config.toml
num_hidden_layers = 9
hidden_size = 128
num_attention_heads = 3
num_key_value_heads = 3
head_dim = 32
intermediate_size = 512
vocab_size = 989
hidden_act = "squared_relu"
norm = "rmsnorm"
norm_place = "pre"
norm_eps = 1e-06
positions = "rope"
rope_theta = 1020.0
rope_fraction = 0.25
qk_norm = true
attn_scale = 0.177
bias = "none"
tie_word_embeddings = "early"
parallel_block = false
extras = ["value residuals"]
init = "normal"
init_std_qkv = 0.0577
init_std_o = 0.0
init_std_up = 0.0577
init_std_down = 0.0
optimizer = "adamw"
learning_rate = 0.00316
beta1 = 0.9
beta2 = 0.95
weight_decay = 0.066
lr_head = 0.0074
warmup_steps = 321
schedule = "wsd"
decay_fraction = 0.379
decay_shape = "sqrt"
final_lr_fraction = 0.0
batch_tokens = [8192, 16384, 24576]
max_seq_len = 384
doc_mask = true
train_tokens = 80840000
max_steps = 5295
dataset = "wikipedia_en"
Each number is 50 + 10 x the weight over its row's rms, rounded and kept within 0 to 99. Layers, rows and columns count from 0. The size before them is the row's rms in percent of the matrix's.

# down: layer 2 MLP down (transposed), 512x128, rms 0.205, rows 420-472, columns 0-63
# up: layer 2 MLP up, 512x128, rms 0.218, rows 421-472, columns 0-63
down420 105:32 43 45 44 69 56 58 34 72 48 43 44 39 37 58 57 57 56 39 44 35 68 32 60 42 39 50 49 59 38 44 44 53 46 34 54 46 38 43 69 54 54 44 48 38 62 62 60 61 67 33 49 45 53 44 67 44 31 56 39 53 57 43 59
up421 096:49 47 41 50 70 37 41 53 70 47 38 42 60 48 58 34 43 55 54 60 60 40 48 40 39 53 61 36 53 58 56 48 64 45 54 46 37 57 34 52 47 45 42 67 40 35 53 34 46 47 39 42 44 49 37 31 48 53 40 47 62 50 36 72
down421 101:70 41 44 53 37 65 49 53 47 53 36 42 54 40 54 44 64 54 47 65 60 42 72 47 54 45 56 55 52 52 44 56 62 44 63 48 67 50 45 34 56 56 55 28 34 64 39 43 46 51 61 51 46 44 30 48 32 52 49 48 53 46 59 51
up422 104:43 58 52 55 50 48 38 63 31 52 37 53 54 57 48 47 37 70 61 47 50 20 50 39 40 56 64 53 45 46 25 47 44 72 34 51 36 50 36 53 46 52 38 58 45 48 42 42 32 55 19 43 53 53 41 38 43 40 64 73 57 65 57 65
down422 106:32 43 62 36 54 60 61 46 46 49 47 61 40 50 47 64 56 50 54 61 40 43 38 41 46 55 68 43 56 49 33 50 51 42 36 56 42 47 46 60 55 39 46 35 61 53 53 43 49 70 46 47 57 35 50 59 58 42 49 38 48 44 53 54
up423 103:44 56 33 55 59 47 43 51 56 47 43 38 40 51 54 69 40 61 59 35 41 41 41 45 27 75 45 48 38 38 34 30 43 43 39 60 50 53 41 60 53 57 54 49 62 51 58 53 49 55 39 48 52 75 36 41 52 55 45 56 59 51 51 55
down423 104:54 47 44 42 62 55 65 60 65 51 43 33 35 51 54 54 30 55 51 60 40 57 47 64 41 40 43 61 22 67 52 64 33 59 47 52 39 49 41 27 31 35 51 53 42 42 64 45 47 50 38 55 42 39 64 44 51 49 51 58 61 45 51 30
up424 093:64 56 67 55 52 42 49 42 37 58 43 44 47 56 51 58 44 56 53 29 43 42 34 42 61 69 47 50 59 47 34 61 48 49 36 30 38 65 40 43 58 47 56 40 36 47 55 50 46 50 44 46 45 67 56 35 67 41 51 41 39 59 52 68
down424 097:58 50 34 54 61 72 50 43 51 57 46 40 62 52 54 38 54 53 42 55 53 48 48 47 44 44 57 73 42 48 39 59 42 58 54 55 59 58 45 63 50 38 61 43 46 53 68 54 48 52 45 48 52 52 39 67 46 32 41 51 57 68 40 49
up425 099:76 32 58 35 34 44 43 44 59 63 53 58 46 51 30 47 38 43 36 64 67 46 47 66 53 44 41 42 37 51 56 51 51 56 41 54 60 50 52 30 40 49 59 54 41 39 34 54 19 57 52 43 43 55 43 49 62 60 42 45 56 38 59 59
down425 101:68 40 45 69 37 59 54 54 62 41 49 65 40 39 77 50 61 33 66 63 47 45 28 45 21 48 43 51 47 59 50 50 66 50 50 56 49 47 44 52 55 38 66 61 49 49 46 56 54 56 36 55 50 55 56 47 61 47 61 51 51 45 63 48
up426 094:72 37 57 50 58 44 51 73 39 60 54 41 53 32 52 59 35 53 58 36 49 44 44 52 36 48 47 50 40 42 46 31 51 63 38 52 54 71 39 39 46 56 48 62 43 43 46 60 55 63 51 49 35 60 59 49 41 35 73 41 51 58 58 57
down426 094:60 40 47 58 53 65 53 54 29 60 38 48 40 52 53 55 43 61 42 64 42 39 73 51 49 48 62 67 51 56 52 56 63 44 47 60 66 58 42 49 59 57 43 63 52 30 38 52 57 63 58 48 46 49 46 55 40 58 62 56 39 55 55 65
up427 103:49 46 48 42 60 40 50 49 41 47 46 52 69 60 47 57 29 58 42 37 49 49 43 43 38 67 42 46 43 48 38 47 50 46 34 40 57 44 44 46 36 47 58 46 76 59 46 31 59 45 32 47 42 68 52 39 65 58 60 60 53 37 36 47
down427 102:56 24 38 41 44 25 43 55 69 29 39 57 54 52 44 49 50 53 43 48 51 38 43 61 55 51 54 57 46 48 36 66 51 49 52 57 52 67 74 38 56 32 39 42 52 57 55 47 41 43 52 42 62 42 54 62 71 32 65 59 40 48 69 35
up428 086:38 61 40 40 43 46 50 35 44 72 29 50 40 55 61 41 42 44 61 59 47 51 49 55 38 62 49 48 53 54 46 50 51 35 44 51 24 42 53 56 44 40 48 62 51 61 52 52 36 47 42 17 63 62 39 39 65 43 56 73 59 63 41 68
down428 095:50 50 53 35 65 47 28 47 41 56 61 54 46 71 51 35 67 43 48 63 65 46 57 51 42 44 39 49 60 57 45 51 55 47 38 38 36 38 62 62 47 42 49 55 47 47 60 54 47 46 56 59 43 53 40 50 39 46 41 18 48 39 48 37
up429 097:48 38 60 65 51 48 56 38 32 55 32 30 61 62 52 61 44 40 29 63 52 48 42 37 50 50 50 31 65 72 45 50 56 58 52 44 40 51 48 32 59 38 40 66 51 49 39 50 48 27 57 53 43 36 34 29 44 62 64 46 55 56 58 30
down429 098:50 42 53 54 53 50 58 57 62 50 53 69 56 53 69 47 60 32 43 46 57 39 52 39 58 33 56 62 54 51 54 64 42 39 55 36 49 42 47 75 49 46 52 55 43 46 40 39 37 48 30 51 61 54 52 64 57 61 44 71 53 66 52 45
up430 097:48 56 44 27 64 39 35 46 32 52 50 49 49 79 52 36 50 56 64 28 59 52 48 26 51 47 45 60 53 57 40 49 43 65 48 32 36 53 48 60 58 48 41 57 53 62 46 53 32 58 23 45 63 62 41 50 39 40 42 63 52 49 55 57
down430 096:54 46 52 42 51 78 57 38 37 44 42 52 40 41 59 54 45 40 52 49 44 35 63 49 55 36 64 48 52 56 58 49 40 51 48 70 44 50 60 60 40 55 49 39 46 64 66 48 43 63 54 35 52 31 44 76 44 49 47 54 35 40 77 45
up431 142:47 45 59 36 46 56 39 45 51 51 58 21 58 48 58 62 62 52 51 48 54 48 43 51 57 45 51 47 58 46 40 39 53 55 57 37 53 59 44 55 61 49 55 57 63 45 49 71 42 32 39 35 56 50 52 42 59 38 43 39 51 52 43 45
down431 121:40 60 26 44 48 37 47 48 60 61 41 45 46 49 53 55 65 53 47 55 49 44 44 67 65 39 49 44 65 63 60 33 36 57 37 57 58 68 74 56 43 60 49 56 43 46 45 60 52 55 61 55 40 54 53 51 21 43 68 54 60 56 45 54
up432 106:43 51 43 45 69 46 47 35 46 47 49 50 43 42 60 63 35 60 48 49 55 45 41 39 46 76 43 53 43 50 48 44 43 71 50 39 65 59 32 56 53 37 49 41 52 53 39 33 42 59 61 58 53 55 42 50 50 51 45 55 51 39 44 62
down432 104:55 57 47 62 59 40 57 48 44 38 33 49 76 48 55 39 60 31 57 40 47 63 54 48 52 60 47 59 58 47 58 60 36 56 42 55 78 49 58 53 57 61 58 47 61 44 50 38 55 36 54 61 52 37 38 63 67 69 51 67 40 64 48 45
up433 112:42 45 63 47 42 68 53 62 48 64 61 54 57 52 41 38 56 52 53 35 63 31 44 44 50 47 52 56 54 55 59 42 54 38 66 41 48 56 55 35 67 56 53 59 47 39 40 25 45 40 58 59 57 46 41 51 40 40 48 53 59 55 65 46
down433 108:55 44 62 41 44 48 47 47 63 67 56 49 52 47 64 54 45 41 51 56 53 38 28 51 31 49 55 50 64 49 44 51 65 61 44 50 41 64 37 36 47 49 41 50 38 47 33 54 60 48 51 39 42 67 56 56 51 48 63 47 55 36 38 47
up434 098:37 59 42 43 48 50 51 58 54 49 52 46 61 49 59 50 32 53 62 33 55 46 37 42 39 79 44 40 29 61 32 47 53 45 66 32 46 64 54 43 64 45 62 40 63 55 61 27 50 39 64 53 45 52 53 39 44 45 52 44 34 15 55 49
down434 102:24 54 44 66 68 57 40 47 57 47 62 53 48 45 52 69 52 51 49 55 55 61 40 47 59 65 55 59 46 55 46 59 39 38 58 60 56 46 52 71 45 67 66 50 48 50 69 50 48 42 56 37 51 51 67 47 48 46 50 61 36 43 54 50
up435 101:56 30 33 47 62 43 44 60 49 38 51 34 74 34 47 58 52 51 39 66 60 45 42 53 44 56 47 59 46 49 49 58 56 59 56 58 43 55 48 37 51 56 21 51 48 52 27 47 40 45 38 59 48 59 58 51 48 53 34 48 47 38 63 66
down435 102:44 42 38 55 59 33 40 60 71 41 47 69 42 37 53 47 46 48 40 51 54 56 57 56 42 51 51 50 58 43 61 39 38 55 68 45 56 48 63 63 54 38 32 36 70 51 51 37 47 50 52 49 43 54 61 53 43 54 48 50 64 51 83 36
up436 101:40 44 40 58 46 57 36 55 29 61 65 43 61 41 38 59 61 64 43 56 39 44 50 56 55 40 49 61 50 53 58 48 58 42 58 38 29 51 30 44 44 57 45 61 55 64 49 31 67 44 44 49 58 59 47 37 49 68 57 43 65 66 46 57
down436 103:55 73 46 59 44 45 58 54 41 41 74 51 33 47 53 60 51 52 52 62 45 40 65 69 48 29 54 41 37 41 53 52 57 51 55 49 65 32 64 33 64 47 57 48 46 47 48 62 58 46 54 48 47 52 53 47 48 55 49 32 58 46 42 43
up437 091:61 54 46 37 65 36 26 44 61 38 35 48 44 41 43 59 64 59 42 68 56 51 45 45 25 64 55 36 46 51 44 50 50 76 41 41 63 51 51 39 54 51 55 39 56 46 60 56 35 43 52 37 49 50 53 66 58 28 68 39 41 40 51 48
down437 097:49 46 55 43 46 65 46 23 71 36 47 74 35 55 52 60 73 49 42 59 40 66 90 58 61 53 68 52 66 53 43 59 49 39 51 58 40 66 55 57 45 41 57 50 55 47 62 50 53 61 56 76 55 57 58 43 61 54 42 50 54 45 57 49
up438 110:55 26 45 56 49 62 40 62 53 35 38 37 48 59 58 54 64 56 33 59 55 53 38 44 37 47 59 53 53 58 50 46 42 58 42 40 40 83 49 41 63 62 60 63 49 44 54 58 46 50 48 58 34 54 53 42 40 38 22 43 50 68 59 46
down438 104:63 48 43 58 55 50 55 53 67 49 62 52 54 70 40 43 62 53 61 65 59 59 37 48 56 28 45 40 48 51 49 63 31 39 52 55 54 68 44 59 52 65 54 56 31 57 56 55 41 56 42 39 46 53 51 39 55 48 52 55 50 46 58 54
up439 098:43 49 33 34 46 55 23 43 43 56 66 29 59 52 53 67 57 42 44 23 57 47 51 53 58 45 48 61 59 53 50 38 43 62 51 59 62 63 41 46 50 23 58 50 57 45 39 72 56 45 36 55 38 54 39 42 60 33 63 49 67 37 35 53
down439 097:63 41 43 44 44 21 44 54 49 52 51 46 46 47 57 53 53 59 57 30 45 68 13 44 55 63 51 62 39 75 35 41 40 55 45 51 61 41 31 52 52 46 33 58 51 54 52 36 47 61 45 58 46 43 41 52 57 63 49 50 51 51 45 47
up440 107:38 53 57 55 64 48 36 69 46 69 36 45 48 45 49 54 68 45 41 44 42 47 38 34 52 50 28 59 50 46 47 43 34 41 41 34 28 55 46 43 53 43 44 51 64 51 50 46 46 60 60 45 49 79 55 40 61 58 54 62 39 60 56 46
down440 108:68 48 58 40 58 73 57 55 41 39 50 51 53 58 46 42 59 55 50 46 60 56 53 42 50 49 67 52 41 52 59 57 39 32 34 54 26 42 39 41 51 43 54 56 43 46 58 69 54 42 38 47 45 57 57 46 43 54 54 60 53 67 46 50
up441 094:51 53 41 55 58 52 41 59 69 52 54 48 45 46 49 39 49 37 46 48 55 44 49 59 65 47 73 42 65 64 23 58 47 41 53 28 59 48 61 36 60 37 48 57 41 47 27 49 49 27 44 52 40 53 50 51 52 51 49 67 66 54 54 57
down441 097:64 73 40 51 52 61 37 54 37 51 50 63 49 58 52 69 51 54 51 53 43 63 44 57 51 58 37 40 57 39 49 48 31 53 51 48 53 40 63 23 44 62 59 47 59 45 65 43 48 52 46 71 53 46 65 56 44 37 54 47 41 58 46 33
up442 078:42 51 30 44 58 41 41 54 61 54 55 42 61 62 46 61 36 56 60 60 55 31 43 58 40 65 38 53 36 73 38 44 48 47 41 47 41 56 42 51 36 31 50 49 67 65 45 43 22 53 57 32 30 58 63 40 37 54 47 58 42 28 62 44
down442 075:63 44 61 50 58 78 82 64 43 39 45 58 68 38 48 49 41 66 39 57 43 38 49 40 56 63 54 70 52 47 72 47 52 51 42 39 50 47 48 54 68 42 66 30 56 46 62 47 49 45 52 75 59 55 48 41 58 54 54 64 52 62 55 58
up443 099:48 37 58 45 55 45 46 54 57 65 46 46 46 52 53 47 54 46 42 37 52 63 49 42 38 40 39 38 49 47 44 54 52 55 67 34 44 49 52 43 64 60 28 54 44 66 50 35 55 39 49 59 44 43 58 49 44 59 38 64 59 59 56 43
down443 097:62 35 76 46 56 42 59 45 60 45 71 64 48 51 61 46 63 58 64 55 51 46 53 52 51 31 59 73 54 41 51 60 34 41 49 35 47 43 59 45 43 46 66 37 43 63 49 46 65 43 46 66 54 47 54 61 38 68 53 52 65 57 59 42
up444 097:41 49 56 30 52 33 34 53 57 49 47 42 50 56 55 43 61 74 35 66 56 32 40 56 43 46 51 41 54 49 50 52 59 57 28 52 58 46 42 42 62 63 47 54 57 47 60 45 53 46 54 44 32 39 59 56 51 32 51 49 42 42 69 39
down444 094:46 41 47 61 46 52 47 49 47 37 39 46 54 38 42 36 23 61 49 41 50 62 24 56 61 59 49 59 42 53 62 33 54 41 43 47 42 54 39 39 33 37 70 40 63 50 52 54 52 65 36 64 59 51 58 47 56 62 49 59 44 62 44 61
up445 097:36 50 70 58 58 50 55 49 45 50 60 43 49 44 31 55 46 65 41 45 52 57 50 38 34 51 45 28 47 77 52 49 46 48 49 42 43 68 32 53 59 41 58 62 53 41 50 48 46 41 57 45 27 66 46 32 44 31 45 54 67 44 58 49
down445 100:65 50 43 51 39 42 51 51 69 51 53 61 54 51 44 44 45 56 28 33 28 63 50 60 46 40 61 67 55 51 56 33 32 61 59 39 38 59 38 50 47 49 51 40 38 44 51 51 69 68 67 47 36 53 53 45 53 53 68 54 58 48 69 63
up446 091:38 37 65 60 54 37 48 51 47 47 46 48 43 37 49 61 51 55 64 54 62 49 36 42 54 49 50 52 44 38 50 63 59 49 57 48 60 55 57 60 65 62 43 51 60 65 51 63 36 34 41 57 46 55 59 47 48 57 41 37 53 42 49 42
down446 094:52 56 57 68 53 51 61 52 42 33 62 53 54 49 38 65 52 52 57 52 43 42 45 65 53 48 40 51 43 39 66 41 44 35 52 54 39 53 56 61 68 53 61 54 61 41 51 65 41 31 38 50 49 52 50 49 49 51 58 42 53 45 50 46
up447 113:47 40 40 57 48 39 38 50 50 52 55 24 62 42 41 70 43 51 40 59 72 49 42 50 38 59 38 57 49 69 53 45 42 39 51 48 66 52 51 50 48 34 56 51 58 47 51 57 37 35 48 27 55 65 46 62 37 56 58 56 56 49 48 70
down447 111:52 55 54 69 49 68 44 60 68 39 58 34 54 37 45 45 62 47 51 54 39 47 23 41 34 63 46 51 54 58 38 49 58 37 36 56 35 62 65 49 48 37 59 50 35 46 59 64 53 55 28 47 19 52 63 48 35 34 58 51 48 51 51 41
up448 094:56 45 32 35 54 45 53 54 39 46 63 48 62 55 62 45 46 68 61 58 72 28 46 46 50 57 57 54 51 50 43 53 63 47 66 59 55 57 58 47 67 63 61 54 51 52 51 42 64 50 31 48 30 53 60 62 57 61 45 66 43 47 55 30
down448 096:33 34 70 46 51 53 53 51 65 49 56 45 62 50 51 57 48 45 40 62 64 49 65 46 36 59 47 52 41 48 63 52 56 47 53 42 36 52 48 60 50 37 46 62 60 54 54 53 37 62 48 41 56 62 45 32 46 48 46 63 32 43 36 65
up449 102:42 37 57 47 54 39 44 58 47 46 55 52 52 56 53 53 54 53 57 35 48 67 48 46 46 70 51 35 57 44 33 49 37 31 54 54 33 54 46 50 53 33 47 61 45 57 50 39 34 58 27 33 35 55 36 24 74 52 51 55 53 48 44 65
down449 103:39 45 59 36 38 43 43 51 40 42 47 52 65 46 65 37 39 42 49 54 52 49 54 21 59 53 60 49 68 59 66 55 40 48 42 45 43 37 32 59 41 67 62 44 61 50 58 62 40 36 54 60 67 42 38 42 30 46 45 44 44 62 59 38
up450 108:70 57 44 55 54 55 44 73 24 56 59 32 58 57 63 53 79 63 54 49 65 42 46 34 33 64 43 63 45 70 44 52 55 54 60 50 33 67 46 49 54 43 44 44 61 32 39 41 33 55 61 34 49 44 58 38 36 55 47 46 43 59 32 71
down450 108:40 52 50 70 51 56 62 47 48 59 56 44 51 67 54 40 53 61 45 41 50 65 19 47 61 43 43 59 40 60 34 45 50 38 78 66 56 63 43 38 40 47 43 64 61 51 60 34 63 54 45 44 60 53 27 44 37 49 44 35 45 69 41 68
up451 090:45 55 23 50 42 53 58 56 53 61 42 61 48 44 37 34 54 60 52 42 49 48 40 40 46 51 46 63 50 44 33 49 56 43 41 59 48 47 52 53 82 65 60 49 52 47 47 58 33 56 54 39 48 66 41 45 46 53 54 51 64 59 73 36
down451 097:54 63 53 47 38 66 53 63 41 50 50 42 53 55 47 44 44 41 39 43 48 52 66 64 57 33 59 60 46 49 54 47 41 37 74 46 46 43 64 23 38 64 67 26 41 44 50 50 33 44 42 42 48 48 44 41 54 59 32 54 51 68 51 39
up452 119:40 40 37 44 52 42 46 54 58 62 33 42 54 44 27 49 68 42 57 52 48 37 46 47 28 41 30 62 46 51 55 36 52 50 59 60 49 64 42 40 60 51 53 52 60 64 37 47 60 51 55 46 49 48 54 52 39 51 67 45 38 56 62 68
down452 102:64 47 59 70 35 57 55 47 48 63 42 61 48 50 55 56 57 41 65 55 45 48 57 50 59 48 35 42 45 49 73 32 34 45 36 48 57 57 60 57 64 70 64 43 55 34 54 73 62 36 46 55 55 60 49 56 31 50 56 45 54 59 54 56
up453 096:51 46 52 51 33 58 51 47 54 46 28 58 38 45 58 59 34 83 47 56 50 58 38 49 27 67 39 51 51 35 52 51 48 52 52 56 58 51 34 46 43 54 34 51 35 56 33 45 29 24 60 54 36 58 42 54 57 53 65 52 51 37 50 48
down453 097:45 59 60 54 53 49 62 59 43 55 52 56 36 54 44 56 35 54 68 45 37 39 67 63 51 37 58 56 46 51 56 48 43 55 42 28 50 45 60 59 61 62 47 38 58 41 41 36 47 60 42 39 71 52 55 50 50 48 39 60 36 43 61 39
up454 086:34 49 54 30 54 59 49 38 50 49 58 60 44 25 60 67 59 87 63 56 51 58 51 59 46 63 31 50 59 52 50 37 67 59 32 48 53 51 49 37 49 56 60 47 52 44 43 55 46 53 24 55 43 50 49 56 55 42 67 54 52 29 57 66
down454 095:71 49 40 46 47 45 60 52 56 38 57 51 39 38 60 58 47 43 61 40 32 55 44 58 51 55 52 50 32 69 41 54 53 45 71 45 38 52 49 41 49 37 56 45 36 48 69 45 31 58 45 44 27 45 48 43 68 69 69 53 52 61 28 41
up455 116:47 59 54 39 61 28 49 54 46 56 65 46 40 65 62 39 60 54 38 42 61 51 34 46 57 65 41 49 59 51 18 47 52 59 46 38 49 51 51 67 42 46 29 54 63 56 32 45 45 43 55 32 53 59 67 45 47 46 53 38 40 40 64 59
down455 113:38 50 38 54 39 43 58 57 59 40 72 54 52 50 38 41 53 42 29 50 51 44 31 46 62 42 43 52 71 58 51 47 34 66 61 50 55 50 54 30 46 63 47 46 38 43 42 48 40 47 43 41 37 53 70 54 50 49 31 36 57 41 41 54
up456 092:37 58 43 51 43 49 50 41 50 56 34 50 78 33 51 40 45 55 51 35 64 55 53 44 53 48 50 54 66 59 38 47 63 31 49 58 53 54 27 54 70 39 42 74 61 54 59 55 49 51 35 48 60 36 48 52 68 44 57 59 64 54 40 59
down456 100:62 52 59 41 60 59 35 58 57 59 56 41 47 63 49 56 44 21 40 52 41 53 91 49 57 35 32 57 53 53 57 51 55 60 53 50 39 38 70 45 54 47 36 56 31 41 52 69 44 46 60 58 46 47 48 49 51 57 55 51 58 49 52 34
up457 098:50 52 45 36 57 64 53 50 36 44 68 38 43 57 50 54 66 55 44 49 61 49 44 27 41 53 44 38 34 62 53 48 55 66 46 66 50 59 44 37 59 40 60 42 54 46 44 35 55 59 48 25 46 38 52 59 44 63 61 40 52 39 27 50
down457 104:30 55 43 71 40 52 50 48 45 47 44 43 45 27 53 36 40 60 49 53 53 53 38 52 46 57 39 58 42 43 47 51 51 52 52 49 39 54 45 58 64 66 48 60 47 35 46 75 48 49 48 38 45 70 36 39 46 40 42 57 56 63 45 51
up458 104:56 39 42 60 44 29 38 63 43 58 53 60 57 47 47 41 35 54 67 44 51 60 39 37 42 62 46 50 49 45 55 62 37 45 54 45 60 56 51 63 55 52 40 58 68 69 53 50 53 59 55 55 32 48 46 50 28 53 47 53 56 65 53 55
down458 103:65 29 56 56 59 33 48 40 45 62 54 51 53 44 36 56 63 31 39 57 44 71 49 53 46 55 65 72 66 45 63 55 46 35 42 32 42 70 51 46 62 61 44 62 58 32 57 53 50 38 29 49 39 60 59 57 59 48 39 47 49 49 60 45
up459 111:44 52 43 46 57 50 39 41 56 60 42 31 35 43 27 53 60 44 38 38 56 49 49 58 43 42 58 50 42 52 43 62 39 37 62 47 39 52 39 38 37 53 58 39 56 50 58 45 49 39 44 41 52 55 34 38 59 43 70 46 61 50 41 60
down459 106:42 59 61 64 49 44 62 67 47 57 53 62 55 60 59 49 41 55 49 51 57 50 43 46 58 49 48 35 42 43 55 67 50 51 31 40 39 40 48 60 41 44 46 43 48 30 38 35 47 40 79 58 57 52 52 36 39 56 48 55 66 51 48 49
up460 104:43 42 54 44 61 48 47 49 44 44 64 56 50 51 54 65 41 60 49 49 50 60 37 47 56 53 44 51 29 48 31 63 54 36 30 44 55 49 59 45 55 57 47 43 54 51 50 45 54 48 58 52 48 69 52 63 57 37 40 54 52 42 64 48
down460 109:50 43 47 44 53 47 57 34 52 42 55 52 60 48 63 59 48 51 60 56 36 51 52 38 63 38 58 78 34 58 35 54 59 32 53 30 55 49 45 56 49 43 44 48 60 50 55 43 57 56 59 39 39 31 42 40 37 56 50 37 57 55 72 64
up461 099:47 51 15 48 36 48 52 39 51 63 63 29 46 48 38 66 61 49 41 49 53 54 48 69 51 44 63 42 56 55 48 45 46 60 59 45 44 59 51 32 67 46 36 67 46 56 41 46 45 48 51 44 60 58 30 53 31 41 63 47 42 58 30 49
down461 100:50 59 62 59 53 40 48 55 48 58 49 57 28 54 56 50 26 27 47 47 25 48 62 47 46 55 50 40 49 51 54 68 47 54 62 58 46 53 52 51 65 65 32 46 41 51 53 50 42 44 43 43 43 56 25 57 37 64 61 52 43 56 59 44
up462 106:59 48 53 57 63 38 42 38 59 63 50 39 51 70 37 51 65 46 48 48 52 43 52 32 53 54 53 58 49 57 52 44 59 70 42 40 52 57 56 45 48 41 17 68 55 43 42 55 41 52 58 55 48 47 59 35 51 63 42 50 38 65 42 64
down462 101:37 38 48 52 62 52 37 46 63 24 47 58 55 57 50 48 55 59 52 65 36 60 55 59 66 58 53 50 29 60 64 46 45 47 62 54 73 56 53 52 44 59 47 51 43 36 35 34 50 58 40 45 54 42 52 45 52 58 44 39 40 68 63 63
up463 097:55 58 67 55 53 53 53 63 61 62 45 53 61 65 59 66 54 75 47 43 50 48 49 42 48 40 57 50 37 37 40 50 54 43 60 57 45 54 50 41 43 50 58 59 55 46 43 39 40 34 55 57 59 51 56 45 50 58 50 52 51 63 53 41
down463 098:52 44 55 48 65 28 38 45 53 52 61 48 48 60 58 56 57 37 41 61 46 49 79 46 46 35 54 51 73 55 54 55 42 58 55 61 68 53 58 53 38 57 60 48 41 28 58 51 55 63 51 44 58 33 50 54 58 57 56 54 56 41 37 53
up464 103:43 32 55 37 58 55 56 56 49 47 65 41 60 49 45 54 53 73 39 35 61 35 51 44 57 35 48 39 56 50 45 47 44 35 59 59 49 52 39 61 33 64 55 64 60 44 49 52 40 20 22 40 44 42 49 51 55 34 60 52 39 57 57 43
down464 104:44 46 69 37 58 58 58 38 49 53 56 45 30 43 56 56 34 49 34 43 34 55 20 51 45 60 56 69 61 54 46 34 53 39 38 44 65 56 37 61 73 29 42 52 47 42 40 52 62 55 50 63 35 52 46 38 57 51 72 46 32 71 57 64
up465 108:45 30 48 45 73 50 42 34 34 46 41 42 44 37 46 56 48 52 71 39 47 41 49 46 52 50 55 56 61 66 29 57 52 63 59 50 56 63 40 34 53 72 64 47 47 38 45 54 42 45 63 50 40 35 48 41 52 55 50 59 51 37 51 55
down465 103:31 54 41 46 71 66 35 46 39 37 49 47 43 45 47 35 58 47 61 48 51 53 52 56 66 46 52 60 58 64 49 42 47 57 65 47 57 55 62 45 57 55 41 36 66 28 52 49 60 57 37 67 48 51 35 60 53 53 55 50 33 60 41 39
up466 089:49 65 51 52 75 40 44 69 46 59 54 33 74 52 73 44 62 44 53 30 57 59 44 53 32 63 52 49 56 62 48 40 45 51 61 26 65 56 41 50 65 44 44 46 52 56 53 42 60 63 48 55 45 56 30 55 53 35 41 44 54 42 57 53
down466 093:71 58 53 42 54 46 52 50 56 48 43 47 52 43 43 45 33 33 39 49 51 59 48 51 57 55 51 46 51 42 47 51 61 49 51 41 37 57 36 77 54 54 49 51 48 55 49 49 43 72 64 47 58 58 52 59 56 53 48 51 49 60 54 54
up467 117:46 44 56 42 50 62 56 38 40 68 55 42 62 57 33 46 48 60 55 28 53 53 47 62 49 46 62 39 29 69 58 55 54 42 59 61 41 63 44 55 44 58 33 52 70 55 53 34 39 51 42 56 47 41 45 38 44 46 34 52 44 50 53 35
down467 104:52 38 60 72 54 54 56 46 49 55 40 43 54 43 54 33 43 40 51 43 37 67 49 47 62 35 47 42 54 51 37 54 53 57 63 67 64 56 62 35 55 51 47 36 43 54 48 60 36 50 47 45 53 49 44 45 55 58 47 43 54 45 36 46
up468 101:41 51 41 43 49 34 31 61 36 51 64 49 39 45 43 38 44 57 54 63 37 55 42 58 42 64 25 42 51 54 40 62 54 50 61 50 61 51 41 55 40 66 58 47 50 41 40 47 38 56 51 50 57 49 35 54 53 33 37 53 54 32 56 34
down468 102:57 43 46 46 43 47 51 38 50 52 41 60 45 46 63 54 60 50 50 50 41 71 60 43 59 65 33 56 75 48 45 57 52 51 63 50 63 35 41 40 57 63 55 35 35 38 56 47 50 59 45 55 45 37 39 65 59 58 45 55 60 39 74 45
up469 098:44 42 66 48 49 61 50 45 44 50 72 34 64 44 45 59 45 54 38 39 55 55 39 52 38 64 42 36 56 67 61 39 59 40 57 57 45 49 51 41 56 48 40 55 52 49 46 32 51 32 56 63 53 48 27 61 41 52 56 47 51 33 36 69
down469 101:54 55 47 46 59 45 79 48 59 28 51 58 39 66 59 39 71 52 44 52 48 40 34 43 52 44 42 86 48 48 52 48 52 43 46 40 47 49 64 51 48 65 37 41 36 53 56 47 54 68 54 45 69 30 31 45 51 52 33 42 66 43 50 40
up470 108:60 47 50 59 47 57 49 40 48 52 49 38 62 44 55 68 61 62 44 35 63 63 43 39 42 50 44 71 37 50 60 34 50 39 56 38 39 57 47 49 54 44 53 42 58 54 43 37 53 39 53 62 52 53 52 47 43 43 40 52 60 42 62 48
down470 107:48 72 67 45 47 33 54 56 50 75 50 54 45 68 54 49 54 67 46 52 37 53 70 38 60 31 48 38 57 56 70 51 48 41 58 46 62 39 65 56 32 47 39 41 60 68 54 44 43 50 54 34 57 44 50 48 60 59 55 57 50 64 39 51
up471 103:63 51 45 48 48 50 55 51 44 49 55 47 49 43 55 64 22 67 58 29 59 46 46 47 57 39 49 68 34 55 54 42 55 50 46 39 67 49 46 63 67 51 56 50 66 50 47 54 50 29 50 45 47 47 59 48 52 53 48 49 38 59 39 55
down471 097:57 64 53 46 52 43 64 60 56 53 52 49 66 71 44 51 45 39 81 48 47 41 56 61 63 36 44 52 50 47 59 51 40 39 42 39 51 56 42 62 46 47 66 49 57 37 58 56 38 39 52 40 54 63 46 54 51 54 40 64 37 51 57 50
up472 099:52 39 52 48 36 65 35 57 41 53 47 48 65 59 48 55 33 54 62 45 50 55 46 39 39 49 44 30 39 52 54 70 66 64 46 54 48 51 52 47 55 66 45 70 38 42 28 58 59 36 45 44 38 50 44 55 50 52 50 56 56 64 63 60
down472 100:44 43 46 47 37 30 43 52 66 52 55 43 54 56 47 41 38 53 50 64 61 62 66 57 63 40 41 33 49 39 48 66 29 51 51 49 53 53 53 39 46 49 53 58 47 34 42 62 62 60 67 66 14 36 52 47 61 53 48 65 56 53 53 41